{"bias": "all", "init_std_down": 0.0, "grad_clip": 0.5, "decay_fraction": 0.646, "dataset": "wikipedia_en"}
Each number is 128 + 32 x the weight over the matrix's rms, rounded and kept within 0 to 255. Layers, rows and columns count from 0. Numbers have three digits each.

# layer 4 attention key, 128x128, rms 0.216, rows 65-95, columns 0-127
156120149151113173161133124123132105165125116092151122123157155143148122083122100131119095119107127166089119179169117099102121128088165113104137118146135128102094114183184152179161141116148139148132108101172094142085119116134159099118135105149191120135132131120148107140101156109101146131118086094119113150150116129123135077121122113188129069148083127124118112189132087108144155069119
140130117112109115116121087184157131098110172157127173123160138181125124165124152141163096108135136154099118118151146118115144174126139113133177123127093070091083146078170137117125152155110088161172110128149113145140146134096156132178100079151082157087132129163155050099103104107107085127123127103137136155134078121138142113092135110147194150158131141095013136137118179154099122109141
102131106153204114115093148136081127089166159121163095135190083182156067126075165157187145124128126140081112157114109126150151122130111153131138163112193147125109133133136126146167098118119111110112166168157112127103151111162114119128128074160147113117128153108149117152191098137121081138127121125110130162113161117098064092105174104121074110094151137128111137067145110167112169157114
128123173102132171147099145097184119114142139109135112144112077119116157125170104135150089159123122115147143078122163122120108136171181172113154157172155106122181157047118159080181123075103130188155107129200168110114151161119134186076119136131124112141121153138139124090156143109150088125093131103116108138181098134143160080095134120130111107124166133143102157121146103123118101060078
124147175075145127093110170147132145124096109114126107148142144090085136122209073106082167145145119098109112109078184131142115135044157093134103183108118137131140117142129121194122120098083181119071125129136113115138128170147095067144133076167127154188120129145109132148217120117126116082131127119177147115108098148101109093124113140137118180140124137088138149141162199132136126133096
087102106135135068177143093119137128120180142098125158093143128109121141067127179055139176141125056095137138127142160176128091096137114152144121154155101216106088109120151164203154111142121141120160128122130139152119109107090146147095139137101115132180123150134103104125108130118125107190137137156042120134151140113168123162117090119077138164140132114124133096153098106098172133115127
119094130102102106175139189095126153170118122172102083134106064135165115100106113098183140134096113113102126139184160141085112147115128080128127156113153077148088117135176078128145108156101118162140127151131158087101129154143155197112081136134074147137122119144048125122124162127152093159143142142122085109078202142120085167115165137190156191104105109149142154108101135099161096157127
165101107128128087184132188210094137153097106116127156123121181093099138145183136112170092049144144118112146122104179171153117154192105108139109134163122102133126105189079088127119124096178110123135115105118103104154152127082115094159124170122148152169145109160100102170138154105151117083135201102137066114099120146122160140075144102098104137118100125120060105113105178114093180097135
167093072117126130092154132078160132121154109105072095144091132144074069157165131184074113120126090142142097128079100168129122176087062140116153125177095162122115089116103114188166165148101153128079088119129183178145100141081122205135079123133161107144161190127119078137191128150132194130123141140140108127110109128149112100138123107133130114127104121197143114087138165131149129110138
151115143108085115117109162044125132151134150197151185117137115118128120107129107143162123180111140124181153098117109147111090114115155116143073139106171157040107126123117077170161147071162120128147123117157149127097142111191133184144072152128154114178081139173114183064110127096143139109170161151122093122137145098134144129092153157144174102117096111146074156059115139179101080106177
118098122149105137112115129059144137196127111112119103116152112152145154143114161162117081119129186128122100112145197091163111152054133164148093118123123102126119186162125100149152122065110082127159125179153102179206137095074117151135152134121093125169097115116106144150131127084147128137099115106131149150100145122144135127118151139085141247124134138121150114096126144133118126107171
143138126203144111087089145090087135162143140111117180126160123175131164094141131154150139144137087136128122127124147150103150167095137125064145127140109161159142144080185123093175081138116141078092100140104151111116090102055064067155178088144078117077141165164131095130146133169071135150142165115109100131125146103118082124129143127099106204088163138179205159117039169112114149145151
096135068165177177162175147103188093139159138078144203141151136160123104178130137158109148130111189172131156101114119121105083113130137145116165166124128179125127103128113108133074045093075141157128100131102118126107120098146138124134133090090138146066130167132162121128164112107109100129133087102124093147165081144123090146091099120125124188118166110091098100134107159146135182142163
132096107084118147133153122070119060109143160142182126120141148094200152113146085121139151146080156163130169099121181133157091112130113126140096162146160162140119102063148108117134098131185144129138120137124135118179119093152082100122099121107178139137127129082104063126112088112140125116181153160174101115113169120177122093100152148158111127128133073080140129172169145103092149142101
099144125142084078158102176074107140137071096099109146131096089170104175150129143139132214092182126137102144116117139111089144170077145127109105101189121130132139095168121151128071100186138144103123142151095142108120143164145094084131151094159137151141082147099137121097098098174168136158120145116166067188170151174124142126133133156137104074119089152124133116191129098087127118107162
112134139136154163139147125183102140160114123120141093109123105076177133100104071143160085118107153143164112129145131160135128147155197118206136148164091102079074123085126135107069140156161148139161118127114180167146124193115146100150129131117124138214140156117149116151106109048130126096130086143142125116107065098111125161146167145119081116121139036145171085101149145145118122161064
135069093148144166108183116128186175151160124122141125096117130147147150115142114106114093139102079112132164112052061162065133098136130164117159141075140095153126168137117143109133133091137070092149181191162123166116155118169113123162118084143186134101139135184135156148102140109129067169139103123132082137186114061155103115099130149134113152183104134161120091124121108104139112163146
139138116131175172160134109224139097120102170147121147117171145094122094176129112142088134139146080113154121118108115148144053128119127120159125111142113161131174149142143097078137114113151125112139080122118099103066065152102142171130125098179065092132157113113107136153081127119111142129139084151160110033121131155152097147153102162161122103118161157137145121114178146085094144135131
111062135166133110104091098091074180139131155162163085021141122184115179206180117093149140166167172155113096157138138070142144153172138116166114139150144077179113065123095130137158120131104214121103088148137162116120142110119105097178070141100146143060171123117180062134143109132134111103125121123129110133114114098137070128122144137125087173124131102163107129159087170150145123130130
106099170124088067137141124133141103133147074152116115110108163139120152164120128110146122112125137095120110099184085125139072088129151114123127160118112168128142159132127104106154146142115126190130154066076150121106129197160131080169144123180148092131106130125134101146119117159112130117110122085184230143123111157106131126163131155099058095095150154167133111161158109086141135143109
124102132145148157074148151193096120060149123102142109144113142155096098129150118094131134064081116087127182156111134109096133104113133153106098116154231128142145160142174143120085127137158103090127113150128109144124105165136141141157159138141148115179150166159145115082125101087130115116149169134137107138054111089169102182116126081096159135103097107113159115122166125134081149115134
164120158139125100141129131100134108187126115128118154147123130080185131072146058154160126052077167138132134146162149094127120148095129130093130131132154121083130065119143128139200129160127100090104184122120130148068113161143174083186116113095117142174132155086151124099145116114150075158175121126117179144152084091143101167063082126120124177110188086123123104102145095110187130132125
124089144091174101165169113101144135168114142153129089124148139115131144106163107130137182143104180074075166118135141076132115088161111150138111139151075109130120139114147168103146125134149108137163114180126135128115097126151125160116120246114083098104152111104193074170155117126168122123176107129144083124137110123089109140114121166145123098070113067154145182068113126106060152094119
127151085108186067153190119206084057167126179087074118182168106122130128103144060125127118166086165154185167107087140170116096154140180056116129145157094094112110139154121158122142159112135083152134098143166100112127141103169141161092126086129112140122136123131118119131122095122108168138092071161105195134098112070193117109127142145099084122155156080157123132134184075159072083129118
146085152184127131109121097105112125120124122129136084105099180196113152182134130170119123134134115100094191108068165125172122143141090108103164148155115091137126098120134087141119110163108142119159126106179151174107145160110179165133098075110132083076109080118139131150139145159160159091189146084085106124163167101078098111111160104140118117072138118145111150200137140176160124147171
126170168134074097145142059107109141162104156113105149120139108113150082143116186159167143128153147134084142143128152111079127150162107206120132111144199119108145165124158141105141190048084143113140130097179145086150131121110115110100117118134114118077070141126129122111117174109154188092153142128078175104136162109135097114147126148143163130084141090123134098115173158095126094134147
102143159119114164144165157163145140180171139049072115128137173073153090107133147162131130118136112112173120179181110119148076158129139120167124107088138099118134108134082109161122109185142062193167108122171090107152149103118112117101147089174150130116066102108173088086164119190113134137069096117117109141096131027127143144119119179140172124119115074151112178163129120138167115122116
079152121074146142142152140038133104149084162135144128122154154068136125059098129102118112133134128108155112067079135149124152132160089127140095148115136114121145140166124182118140111127094092174107102089092162108125175122125092176195148072147067134204118136162127113112168090090117152166188064136115115105125145117127145109202131098155170183125151124198109125127161135070105136107129
204088100099158127118133142181134117091115127182129136078098150166123136101120113178096098135125140120092147160076107128120167118195081147130150157130122138116102153112156147094168102156137119160121101137094153124092152078148132084127122146131127097136059131130111174152171167131163103114098102180108131129100102161199116119129159134091145085089066151150156164103105138058185090118171
173100140169090114131163116141119105098171139169142143162128109167052102188111142102174102124139095090151113128133132105137076098173100116063165129153088098103092122134100124115100101145199164082107116116150141171178157123180106158125147096150079093104119082086138116168163131080137130170115131110134141128117120136215136138108102137154149143166134115143092195148135157070063113118112
076167108197120144113090105113148158154134138110153086080097113148117044161139113154135129169118133136106146140182090166087150103152083158137089136094106133139083121096186202215179118125087110116083170098118087130154097132141103142124151166134182114082101136136104111098132150155156044146106084161167120142124121104156144143137133151130104141150105193146086104105120106149148147138131
# layer 4 attention query, 128x128, rms 0.214, rows 66-95, columns 0-127
091125096103122081128106149106124092144088123110122123126156135090155177111089128158082146112112086141159150134115166121113091188119157095097182076148188147124156126153047110100180084138096118097102072093128130143119140095128135143153132143146179126156163112141098150136140131095181140110132070142201124103166152127143102149143097102124147139149144153115147125135174110162088156171104
102132149159135099152155078137138087154136137175134166086079168158142112118107118130106084126157088135150173129146084131117163134151137096115127144113146123140117146078126144118107130148100182172110110134130163069150095137099188130188158141139118104154191110108147142109112137115091106119106113121137142140110119192137090113137079122131103143073163172158147155127153149111141100073098
076134150121118111069129108158109145126125049143153094117139087091165144129201122157160122131125117073190146087142093186127148140139104095113152142169149131173130097149122170117144079125130124105144088171093141076102121164121079129121157120065192164124121157178101162150082134102126080103150153160143198142113183105102103118130175098129097110109141146150143130122129126117154123159126
076152141129136076076169123101121206167163104146120102142135161160179131087094113121155104097143167129137148104165167136074146123155158118124106090154101105161094083129149160126115112143152069101115135099139090127110143114099193123134161060111056171167093120127199154112138143157098072186189096105128185137155104148143138158125087103121078063112112173132163157100134137076135165126138
163137148138160181061156119142114159096142202108144099074132087105129085104182102133138115143129126175119124168132121131126151167159093064090148117070126075117116111039139111112099132099148128137062157124091158103147107138152174096097087098118154155095145137171061108103150123157125183130113135144146143146092079110115108121151169075139126137122115125167150132148092127118175158129154
071097151153119172130100115059119154141135135114158133056127188155094151142159152153071130103153157147092178133145164116181132155143103129105093102125102161124101103128093137109131130159126109095136105092129096125074124112135090111160138189101153120108117135100144151137154097167171132156164167088117114171144118131165142128171110145073156111127152151107120092113112141175151177125090
130116110073111148111114151149137120181036113082148167121050158149134143089121134147066173069137146146166133131163195087128063117151174137143170120133126123140094159147163140150165124121150102118139139135123131068105124142105147124128082134148134131034110161125153136116151134103128194140121142159111086172129130142160189165115135052082146130134052167127150145098119110114048081127149
103150123124118149158123112161132123099141148150201151106124130122132119106121150152142172143115075054114117107135155033123141062143135123149157108138137142169083194130135091123083069099205087118152154093126088087115168068087129099093117090152111124152127094146143143168099110122103172130113157103132158146093192096134130140142151147153097118139154098111089084212142132105159157105156
096152150146100071133105095182148168124126127116127093124150118186135140140099127159211139121153137121151127138160120112123141118172115106158110137153190113130060160098083108111143180177079115092080173131187085125115173128114129164092093141101177102077116164112115073196094148128102080129159124116125132193144187084103143120139173142092133119111127109142137139125132080109101096108138
130107108118125111162078131086101145093152112102115058129094109126112134130134133097129200141182126106106161116064078101109124157096143130129178102109180099117095115148224152143184207186149104182099129146132104103124161148090093153082117137107111159108146117123155115139157131134142131072104119147161166091127112157133128084096075110162138096150107152146134115098176146136137129159141
176156095146125080148079129115146085062133155190116049152111139143142095079136134103088125148125099183100157123096157109145110127164093079159201195136112168126113091131113113142046124173172115133102188131073129111066134083135106170150127106143116168128101122130152136149148102099072145115133126183105124141133103162108127124135137127131094119130152126066163099157147115183130177167134
171154083139172145090149113139123099159098076145117150108109120099114132087099169161072107170160115130158115156095129193147156111125055087132089139057147094140122126128152162087082069203110123163148100090153114155096162154119186138141162119122097143080153116103126134091117111110104094158111125161152098133173095116119107093124163111169137151153171121168168107147179138148105144158125
087107098132128128140160086140127177126097152120102162149190093151108125121133165137148113162148146148123108043158124147163185110156110101095107149158113067146115079098139090123137080117139134159146111114162224069090169116111167152148098176101141104109149138102120082061124144136160170125151103145130152127112099164141179138065184153136089162116156131167103069143140124127104131146124
154080135117111139053134086094171101090088146151096143151140115137186164164104150125127111096121123143135170127157108151143141082103110136143112124078150101114193157117113071106127147119165103118088151108148094082214139148108104119107145124116136124136093107053135127125129125106169169108116158145086135113123102133110116154130139154200105094101113175104154184107155168135060136133161
125138196149145148149094174088122119147103108150107122081115111139157135104117108124204198128196151105111137109134079099134100084119172139113128119161219188169169108091108113094147131064151161135146126130122164083123111126115137102067099114125159109116090121143145117000180132125189127165184125173130152133112143075169139159085101103193111152065116098185130132145083108141134130080082
091152066144139138134152187112129080104171074092117160109170149129104040144123100100128168152121154177142094143118071134140135117120104128087134138112123105129131177163153185065164120104122088111128062116180093096194154113132085184130094109147178125127162186151090130120134113187116097144133128118145107143144068155112159170128137144119146151110096119142142157173061157116138136046133
115147110070118125153150117108126190131109111155136095128125135161153109142150087133122143163087107079114102117090105107134134126134165070132115169114132132120109110107142169102085151131150161143204133093110111150168164163148140135109135141124104136161134095152140111124173108146100116179152128160159151116073121111128141154126122164062192147067149087139125100135154099177103118116118
234121154113112134163143116162090133116104155131153171134087141109143115117101143151142171158148134141134114107072149113187138139140112066097166114171117204175119105101117124182142119119096141141117111148135112157075095130118132142061115069105092097113124131109141125120115108141152105130161116103128142075146134190146165155105142057140166117090156149108154086122156166106096116075101
149095173105105193121164155090133117043143156139133071168120147127107169111063063127129135123137128137156055114137087132168110200106130113178096124092152105141134151104104139127120146102091157101093108099158156162102142144129131133097117158108139108165122118126121158103134149142144132146099130153148150138109154142159170146143142147117120092124073157140149112116154153143153133041112
100136110119179079141151113152087098087222169106122170140089116098128111160044082151160131113141127117144168094106125162132127099120156129156132151080119164117109121088155095132133120122127125142122131105154143094158133104091121134156079130085088186153149120152113184168149141130095129176101134157121108170115103121065134153150162121096109174124165149086133105097103124113103143182066
116119150199128134124198080107152133062090175089153079189139142173172136092099155122162138124120104104146115117126163144162122160101101153143167063133101071155092101137132121120158124111079104150124117187122113101111129109148164128069155160136173125129147094136122153090147175093156088158171114154113110111133101105140153165108100121178169207119106150133082088137088103113122148113123
119138105119104073164132104102107135170162165148173138102090148146134157148145125095138175123134168144103117062128164190179183203113139108162144109115122149090144112092148073173140162129109081084117050164160155063123144098154120138110168152150180122098111121155139185128123128114104184105135156111118068113149146156096074099096163128122162076121121119164145088151105106127085118108126
188125174116117158157102126128156147165112174099078116062083116114188110100153114125169179166132178099141155107121158104101144115129153134141136181121144141108086127116111134069167107131117167145112110156163147054139112083092164172145170155130137135128111104078136128102124125087105099081167074099117125112122132160092166130127131137103140147155130128158118152140116119117122166064144
079116130137143117155147157171121141116095105084150080072162161158100122169091169150149212149104164085150115152113088145146093128128143113116120100096151159125162114096139130092123105097147185091150102091119138134165073092124105143106114082106141161141124146130120100104126103090120193136183114127124126117163128136133116103156106124083118123156110151174071137155178199113085146125143
104089091192132081109124149112136123089061165167191109120129106143130111131103106150122134124123102150144126074130136154116179120120160070131124144121111170155153129146159140127169122134151142175132169145098131163205120095111118160100087117124151144152097091174102114115149103112145089069093125119106102089128184180206108146078124121081133138157134140145104129122131104127102192125151
123148131123129149115098080099083142150185148071172135117177086156123086080110170143078161057107172132138143127140175115109207105125125157080151076066096151086117165168133146089145166142122114151115148094128156132122092152110117172147151187159151108122090138088099095139112167139159132109145120123121156124121154071130124143115114108167097174128115161146153073052110155097182177085095
147135137097110118137105129106107180116170084137105125110112113166195154080129161149087127186126127148116158184196128112129146166096156080123167133137164157114111173126207144168054125160128129099179095095111122120123120119139094132166125112114130116108113087116150144092128182141096108125100084104138093101146117093063121146079180110100107134101133148146112109099122180144122129117131
073118172149163115087068139136140143122142115146134139114120099114145135110143147102140125155096110090115107080168160121146111117056139177146086158154136176147113127095118092091085160066143161084157150099126125130137189101089118163101178169173118100133161162115082141132100155164108149162132130087148133132123107093128120112055104109110138124195091155116144137188130170094109111157164
131145163169147104176146082109104180116106134073119093154122152076136128134113097149134155146122130149155156137166068146137099126121109101116086111159117162091142184140122113119086181127138106158128145096124101107143108087147113124065107146073180132152174165135136097114103109122132126143149157121147120109119103169107145172149162170082125117151113124125150152073172127127080168135090
150140107150098106147128096153112125101127184161091108145103115145109165126140152144115186109172104165102110113072175152140137148123090169130105166144113111104164199120120123106143098077127093163087126123167103131156139127149160124130086124195104106140166128075157123157133177108082083091092161159137162138114107112083069161116123130081122152167097162116120177129111131126210078140097
# layer 4 attention value, 128x128, rms 0.216, rows 64-87, columns 0-127
177126097141178074126158135125129130137109122055117124156098136111117148113137106085140124153128110114107072117126148144090207078178153075124162129081067137115100137205162124133123118150085137119084173125156131153075151104106157189106090171158161170113118085101156107133132139103112102069150237142147132062129101151127110091074111156136153116144141136163132176119109149164112157151188
132145118129153134145083144139050137137138135101133138153128109159128133142101122140126072087141103152094147136168133087134110130183130143162142075174147189095098148131092126124144099116089145066168142109181135116104156100117120136044127098100104127145112185121107149097147108123103100157113108158109136169186146124125143116138115093131140116148147113144181072132145158123129155131055
099095098166089179112143123146154116155099118130189110109163159148161140137145145138114115111088099098155113123180144131112152131118092092113123095190078089121185177137116138066146081119182121141163196154132160118131143147096156085191115146124126118160132128090170171122069152146104078157140136107096128180127118127156071091141056142133134150109203088106130076134079124167140135144126
166121105171125117100187139158108154133150147121100167175112154085100134109141068085134177155164189156121166088145128126128162112125135081108098091131133118099141159114149125097147164186118086147109122131084182134165129076160086131156107090135166177112113098069125054091125105127147143083094115116120102112170100176136068108117158070146051179095148110137102197181140070131160186117138
108117133139104119142147165117150122131144197165149076055103084122119137136209109089116174111118121170209097111117132119164170100150097156143147152115091126142120122151052129080129092132099167105156140073131077132166145127105148171140157188118093126151086099101087119070111110114106139111133089139165120153134151132175073206152106138130163151102116157122083124125152101151126180098198
169083136127092087103103160157093109124180129146103160172084131141103104121164121044162123083199146143100062167096188108115141124103110066166189154159076093051122086122221103170154127150170059178150161155133166102134107165134156140121161120166107137129114131108053123091132139140122138112154093101162106098145073124133113072088161129166128118103134105104120094132120125084140165222194
146118131092134117065135110116101100149117106096149124106098153122163140134137123130120115096111137113127166121168141098105161108110145102140107109114145089127152145124128181185108143130142158114121190121146121146113112110115109117170142172150099163120150127166115177206180173138101102151133201103148091201149121087162185123065111067145078082090113134048117109078137145134135161140078
167168122093099129095123149118131114100153139183114116151100151117124111161088124170127128126110069134128073091151139138076106154129140129120094145098154110169124172110111099098134137109109119102169157090121154038166162116155128131158156153139109128141120164094098086132095131126120166160128167125131141144169107132164164175115078044122119154133112151101100059121153132166134117150091
075171196097096161152115139079108082134105068148159172146147100141126084186206152146122128082114113162181146080096082071107114143090119177141138113112142117139150080092112139162117127133156181139122145110192168121105103149102166116118070135125101135108116089110168176118133066119172136127164174094136132136137157146175147108084122204121143136125104148142179151093143088067121141136078
146152170154132131103118111167119127146114173089102054125098119142067089145100161111170114147081146110068118144152154081143160135088128116156126159076122107125147131145138157111033123083188094137111153139134153105140122144138076208122113118139136117148131127143122127117197109121136120109100126186146128113145130163118083138146118149113143145134095131075135177140130095145133077074176
061145157123108147113176141140090148124108165174068190053169126145104122107173091139090132114156156176157096119127110106138141115126092106133131127137156154087102195146175154176170085132152107066175096118172130133173129198131097146108107135096160096134191096078122000183124149159150052140112111168138135148101145112084090125093141174125097129149133153031148113134168180123160077176109
128165109171113152155141118148094134152122091130107098120115144077136130101094147143107129122109148093155138077122127138106129078193117103099119164129127144168133105139182149149146135112143033108141174207139110152115130122107151096175142058170166135081109150131179131096106176183111155105133108130165137111178130145065076195129131166052163103100158091100126131175098102154131107140112
121074081102158171079145123150126088112156104124137179116082098088153122111109169097136051146139084118112150063153170079167114137127139112120199152132171147066145106175098108164126095081129162171127179119129216009167148095123104173144120188181158188130104171081155122166133145163145116108121048081164108176093107136132138105097165084195130098130116149095117171122127081106116171151156
151078150133138168117164142120079122188138070077116054137108143112095099094181131088135128137152107138100083137172194093075170121108091108139141082093122145144117163129149125114163172125164158131067165115144166127129175098132157114133131142115110117095139215109133076092151117152089117125148168136141176088119046095132139081119167182165135067140112164091162126133111140091112080241178
116141113111091152146135165156081158180144089078092133153173109090063194146138143088114124077156168143074122100124118078088140123129096092126131161131159086121157143146142155141170088171176183136100145173133139117129075108094150101080130160172058146082117164097130112106153149114129135168115125130113073140150097152088167159121122147185156072106155111123146121155107133129100113145126
068083142134136130109123153134093081190133088097115170138111143129078203159202116110152085139145097129147145131103182156133193117177117089145175089117102069090100128118152111084096114133117139128126085121143124159046136093123166115133079075125110130149163173186121131192152146177084152078139144143100103155144154111132175136147190148127073104089124107133097123105106117163157128168120
152180204115053069119091139152181134095106152128134144074159129092118161123193180136138126114105154111092193088076168163185142149116065105123121143175170133130147105121132175097129114127165161145177108060126148130134188102118148111096074135136125106125123119095110177151144181170067122175111123090141081116140123093142104079154082093014163143119160085119158040155164161109123125155112
172087102149118160119191153160158191119130119058177135150120140153070112126144180065089122155079125145112194088106184130132147226132058081139103146118117098088163070114165121142135085068124080152088142143104161181162171147143075082118131101108080150132127154139105102092134190184121150117092130128134193050122098129130097128125164123162103138102093114100107150088145103123201124167110
083114134079111157097167134193147148108122090089115140112098088140118118102111165114076093134104145189132147086114116124130169160135055147098139203180117157126125129108072141146104115191150106116153143050130152174142138139157136163107091168200073089098135067198116183161146169208073116143081103148130113110116126093128138109065169110128140103069117141112116147088136105167137125153100
162151154131150131219165159091139144163111117144136120094098133157158174141188140115102147159122121141097123138129107138111165113076108114077082157166190190175106170150093137130122111137148167118192130118139125126132146105154140128094139080113080088152169098064150120131130106096168136101127096107189100089119161177145114117118137131090102062182134117155102084100035104172116111116091
173162153170112087151056096120166134138183078124124075140172150128169094136179113130155124106117205100083113120131099131107091139180214095131152149171147177146121155173132128084077063078134154083143115122116145087108087091169129128174131210108120114157123166130126106121147110115065101117142139101083114133129106119128146095154179145053159142094110158093073113141177181175135113086113
115064106085090068091175037112095108135133154157128076206156116142131152162134141159101155064127187126126117128110127075103155085110168107171160153089109109060121080174159110143126115119128097156097206106130189099142127076181128114156124128140104139130114168105098117149136161107130167057112128112131089139199140116164092155103141109207068130171166141110163145147161135186065104103174
109177148146072074156112136110133129056117214118086097144095088173105088155106136159175193110094087056153115132147111110182057084130101165144130175108175099158043128096104170145077157224129116150125055189139138089160096135170170193139121098157134111156156139138087140134087094077164128110156198129085132128145170152166157119200163112130132120102080142197111129090116134146127152109104
084145065144122073203138129099101111087105157075117056104139109113143141096137139115116147144125115108123141118142173110141092155172120178092124122204146071132150084120168150128123124142141165179088156117136136104169103179127159093068113085154143129146143112154134102166088153123126172111108136119126144138122055129083119152085135120176136117100111166158094163191129120164154061101162
# layer 4 attention output (transposed), 128x128, rms 0.19, rows 64-87, columns 0-127
115175148107144161144096140160103044099128140096132127142215120150127140101099131111143166127115103126171136103119088127137094119137148105138152148165189157146154106050093203076168160156175129108125097101096159097128166150095137108128153123041118100198205142100109172118135139139113152177117048106106134152097121111034164181157152140133099113111125104127155053143137140109167104145098
094136122105129106139121106151108096078139168138096107143115112095180105114174141115163123129122167095143139149091116155202149148101144130126106095105105046191151157160136127180159126177157082127121145086042080178157129131141119161142099118120113194064140059148164049131131151127110149093118132156136120116118158185140143102137096161176138134108109088119105171095143107152114111080166
133144148120135140068161096158073176164149113130048151137152126108129081102079185087159123140170178121140102120081148139143097186173176167165148112144153168084122153143143118098106120099156134148100142127116099173160117130125100140077114064104151143101043146120097086138118065112185160130148119149129165060194080121096178132147151175113089091169078076145150155105143137120116136140065
182081123104112153105101153141156071130118143133116112119140120117167127168127099109149142120120138120111105133104116153087098125130092134164118173171138175117156104083104117133157137120190172144118110146119033051064084115123150123105158176137116097124124116201116166157108119188076100229076145175128177164104139115115162202150139102059145116116090138165190068131072106106142110115137
140107179114154132110153119217124129093074029117104201113136188145136169124048129113162150135180139155101062105160126139138115143119122173060119108102165153138123058086152116102132105132175123130116128157081143175079123112124161131180070131165157175122126130093166135118115142123184134137075110130094085115132074118078139127120095077111078136145130125105153150134137123126129170164106
175173156116150109171179169199107146077147139106123103143140109086139071171095119135158154181126088073181142182133097155120143175170085124106092084107130139132110171100083099104130102101171182102143117100184145146110132105129137123138065104147183118105174144134160129093091113131106021115122129141145110107102162138140133213169118118088115096110140120157141107134056154157128094089106
103163116179142137136171076142134110106166145110171109158190093151126147157127150089127080197128116129131119134071087093120091152178118142180078144153056116138121121105133109087133131145176070110142054104078125132160120138089130121117111119110117094088172134090146100108124077101184223107160097114150201087103132116134110132133122163133158092195134123180120135150127080101166109135186
112166109142144126164114085116127201113167107089158163136131132142195117143139109090147109185100173116122135107127118132144146104082098156110084104082102136149115077134131148174133105114183158132077124144152078132089082083150137167113097105056097112129123124128140167138128100135165146137136121166145150115078147129123098092120163185147158147120132125127153173085115097145088114136149
123115088179153145164124080092110151147124183116075114141116161117065152079092189120115170149093125126077102121120155135126110153122123146150113116143108068155129158129157154151076078154095067113133136131167067176184147208126130183154202122132124166123170124111171139148106089130124120104147110144154103101146122040111116110162105084096088149211159114145075149140163153084125134147125
037118113138160154144139109079096100092090135161156144128125152162109140140121131075119113149129141114174148084129145171107135063158149138106124153152110128120086134151092124101185122149076157143160127083120115123113158140188168131149140109105108077147091130113142176070058160146109135150135132115122156132158089155167164136091140065145122161077154128135121099158120099138099164141179
172125145062146040174097138116075116109157137060168107096132107111127167123111140125166099059137123084106128143160142083120076128157189142173103141159095170128140087098142111146131140096158167128109095156074112152139082167102197133102099066157078170165130130186172188105146160080114107114137193120127159109170129187163108209127165041041117161078106113135114121148123156132090107077158
133153163060160143082125103109109107141128102154116117119097174145115136147133124134122139133143139132121095121122130092200136150089148180137132114113159164116146166112149144124153094128117174132095109089126113083091209128169093108118151123154168031110138130109086134142117137110122123157057104073121187096139121126178139112106149100184062064126115154158160166183128127110134146095090
202151161175064139158099098087182126073125187140126071163176172139089122112096123127065153165132105120149109112104059181141082134168116137094108140117094114135109132109107115139152076097143122094142109088151111161101093071127159096141082108094203083116164070141080128119091147091120142133162175189167133118157170137104157170173165120143165108171151064099127126156132124167116127117137
107222111187076104095103143115103124099106184158156172128103134133119100191127116152126131121122097143163151089105028135106104174139153104135111166159166129150145105122129186145129129090070188081202146095095108158103121194123121127132168060065168098152137121128129146118140138102109064122176131128125125144108168140126080169191128125107129104073153120153094147168161131158115081113097
159109163132161068136130149167122109143144113167136108086130097114120075157116151119160143172157078134109105189132083090134139167141080189131138107163151113174080160081150099154086128130087171145154139124136117162101181083184156152121122123045158108113148093131138157110133131161134163148132137098110170162090152094126102102146117120105143143146103085179092110145096121089136080106171
189114160127110129128124116197165152119102148095156061132176111138196119124078159124099111138133124126139080107130065129105132181135081099120111157138117105147123111160151112155132160140081074183096174136177148122159180212101075105122124141138129128151093094102149052123149162115193079113097067116144122168105117105096119149124092121153119085093151164165127130131118128107137075116198
087106112120157103105157145117130157114206110124112108100106062189174147123107149066163128081182089147157092113144181129087108121174255166149142080107116124137117083128162109127134151133183129072125130153142087102132105186135114129105127084130163153164129108124151130155094082131171083142133112123141106099178103131098123103074106109154120073164151150136108161096120111142203093109125
126134123139178143148085143141113128088092153139079096174083106107149074197130137118136131099153139132125100093145031170086108106166184146130191125144145124141121185114074103095127124113139160161150081152132109070140100139149117131076069148135139091161119126151180157149090063090174092078110121150147056199108150115123154123160131141115189074148151123151138105137173134134098125116200
145110160167141125128117149087103107127123132095115135106110091137082171166130127102235142099174186098117088076080152107099090111136175157138126131128135097162094100125125120136171167125114092118166126185109145171164134140161136094121068127051138133141113134063157105134141088096178046090131128111094114131153140107153172180083120079203126135223154118110126156097124173100127150069198
089066109156186101099101130100140108048115117123067182160129129097133130076076123147159096094174144143142139151093174046128076129097116110188160077121130115094201078099123099155145132081081118156118142121059111174149120157134131157161135176108107154108135150123164136165144144156119106141149139156096142091144075139161123123109087161104125103108190179100171113152241158149177146134150
051067115107135185080187145140131153125137107115167149120096178109090114172041125080091128073167094116108201088131137155123129130069146160103078107075156074116109158163111180129128153132167118145165123110128118140154143154088120136154117086104074097158096089098129132114113160181166167147127136097150116126142157154142112163120097135220084140112118140127142138166146110138150140133158
166097139136164114123199166201106177158096121190148116142120136085157088111095106100132120136097081137149112121113075183148122085123046125158137164197127109167096155127149108119117160179158105103148132044123112112128096090138111101146090074193146084105190102147131109078169110133110127182135119141173163163118079136057144115130164107121102173111097107151150141117069122133197131146108
126115064107159180134111153129127112228126107127138131140174155091160137133163076164078105125105141108136093167115181069113143114121158071066068088089093123121139121159111107157095105131116118124120143058151119171101158131133150102184124138131034138165118118117202111100175145136096132157167083120148126098148126144094129225060149115131107153152176128048145110160097140146074157203161
197085156091150107153109176146121153207154090141141137110097149157102117118151127152175078107135129084156093101114129098128094133135175131163166134108124145066082143178084123061119166099146095084155169128078159153054147109165116134111127134137170080148129137138128122179180077143145162102153175104116097112121143121071130118138141082135119087113139086128088116109127158111126103141160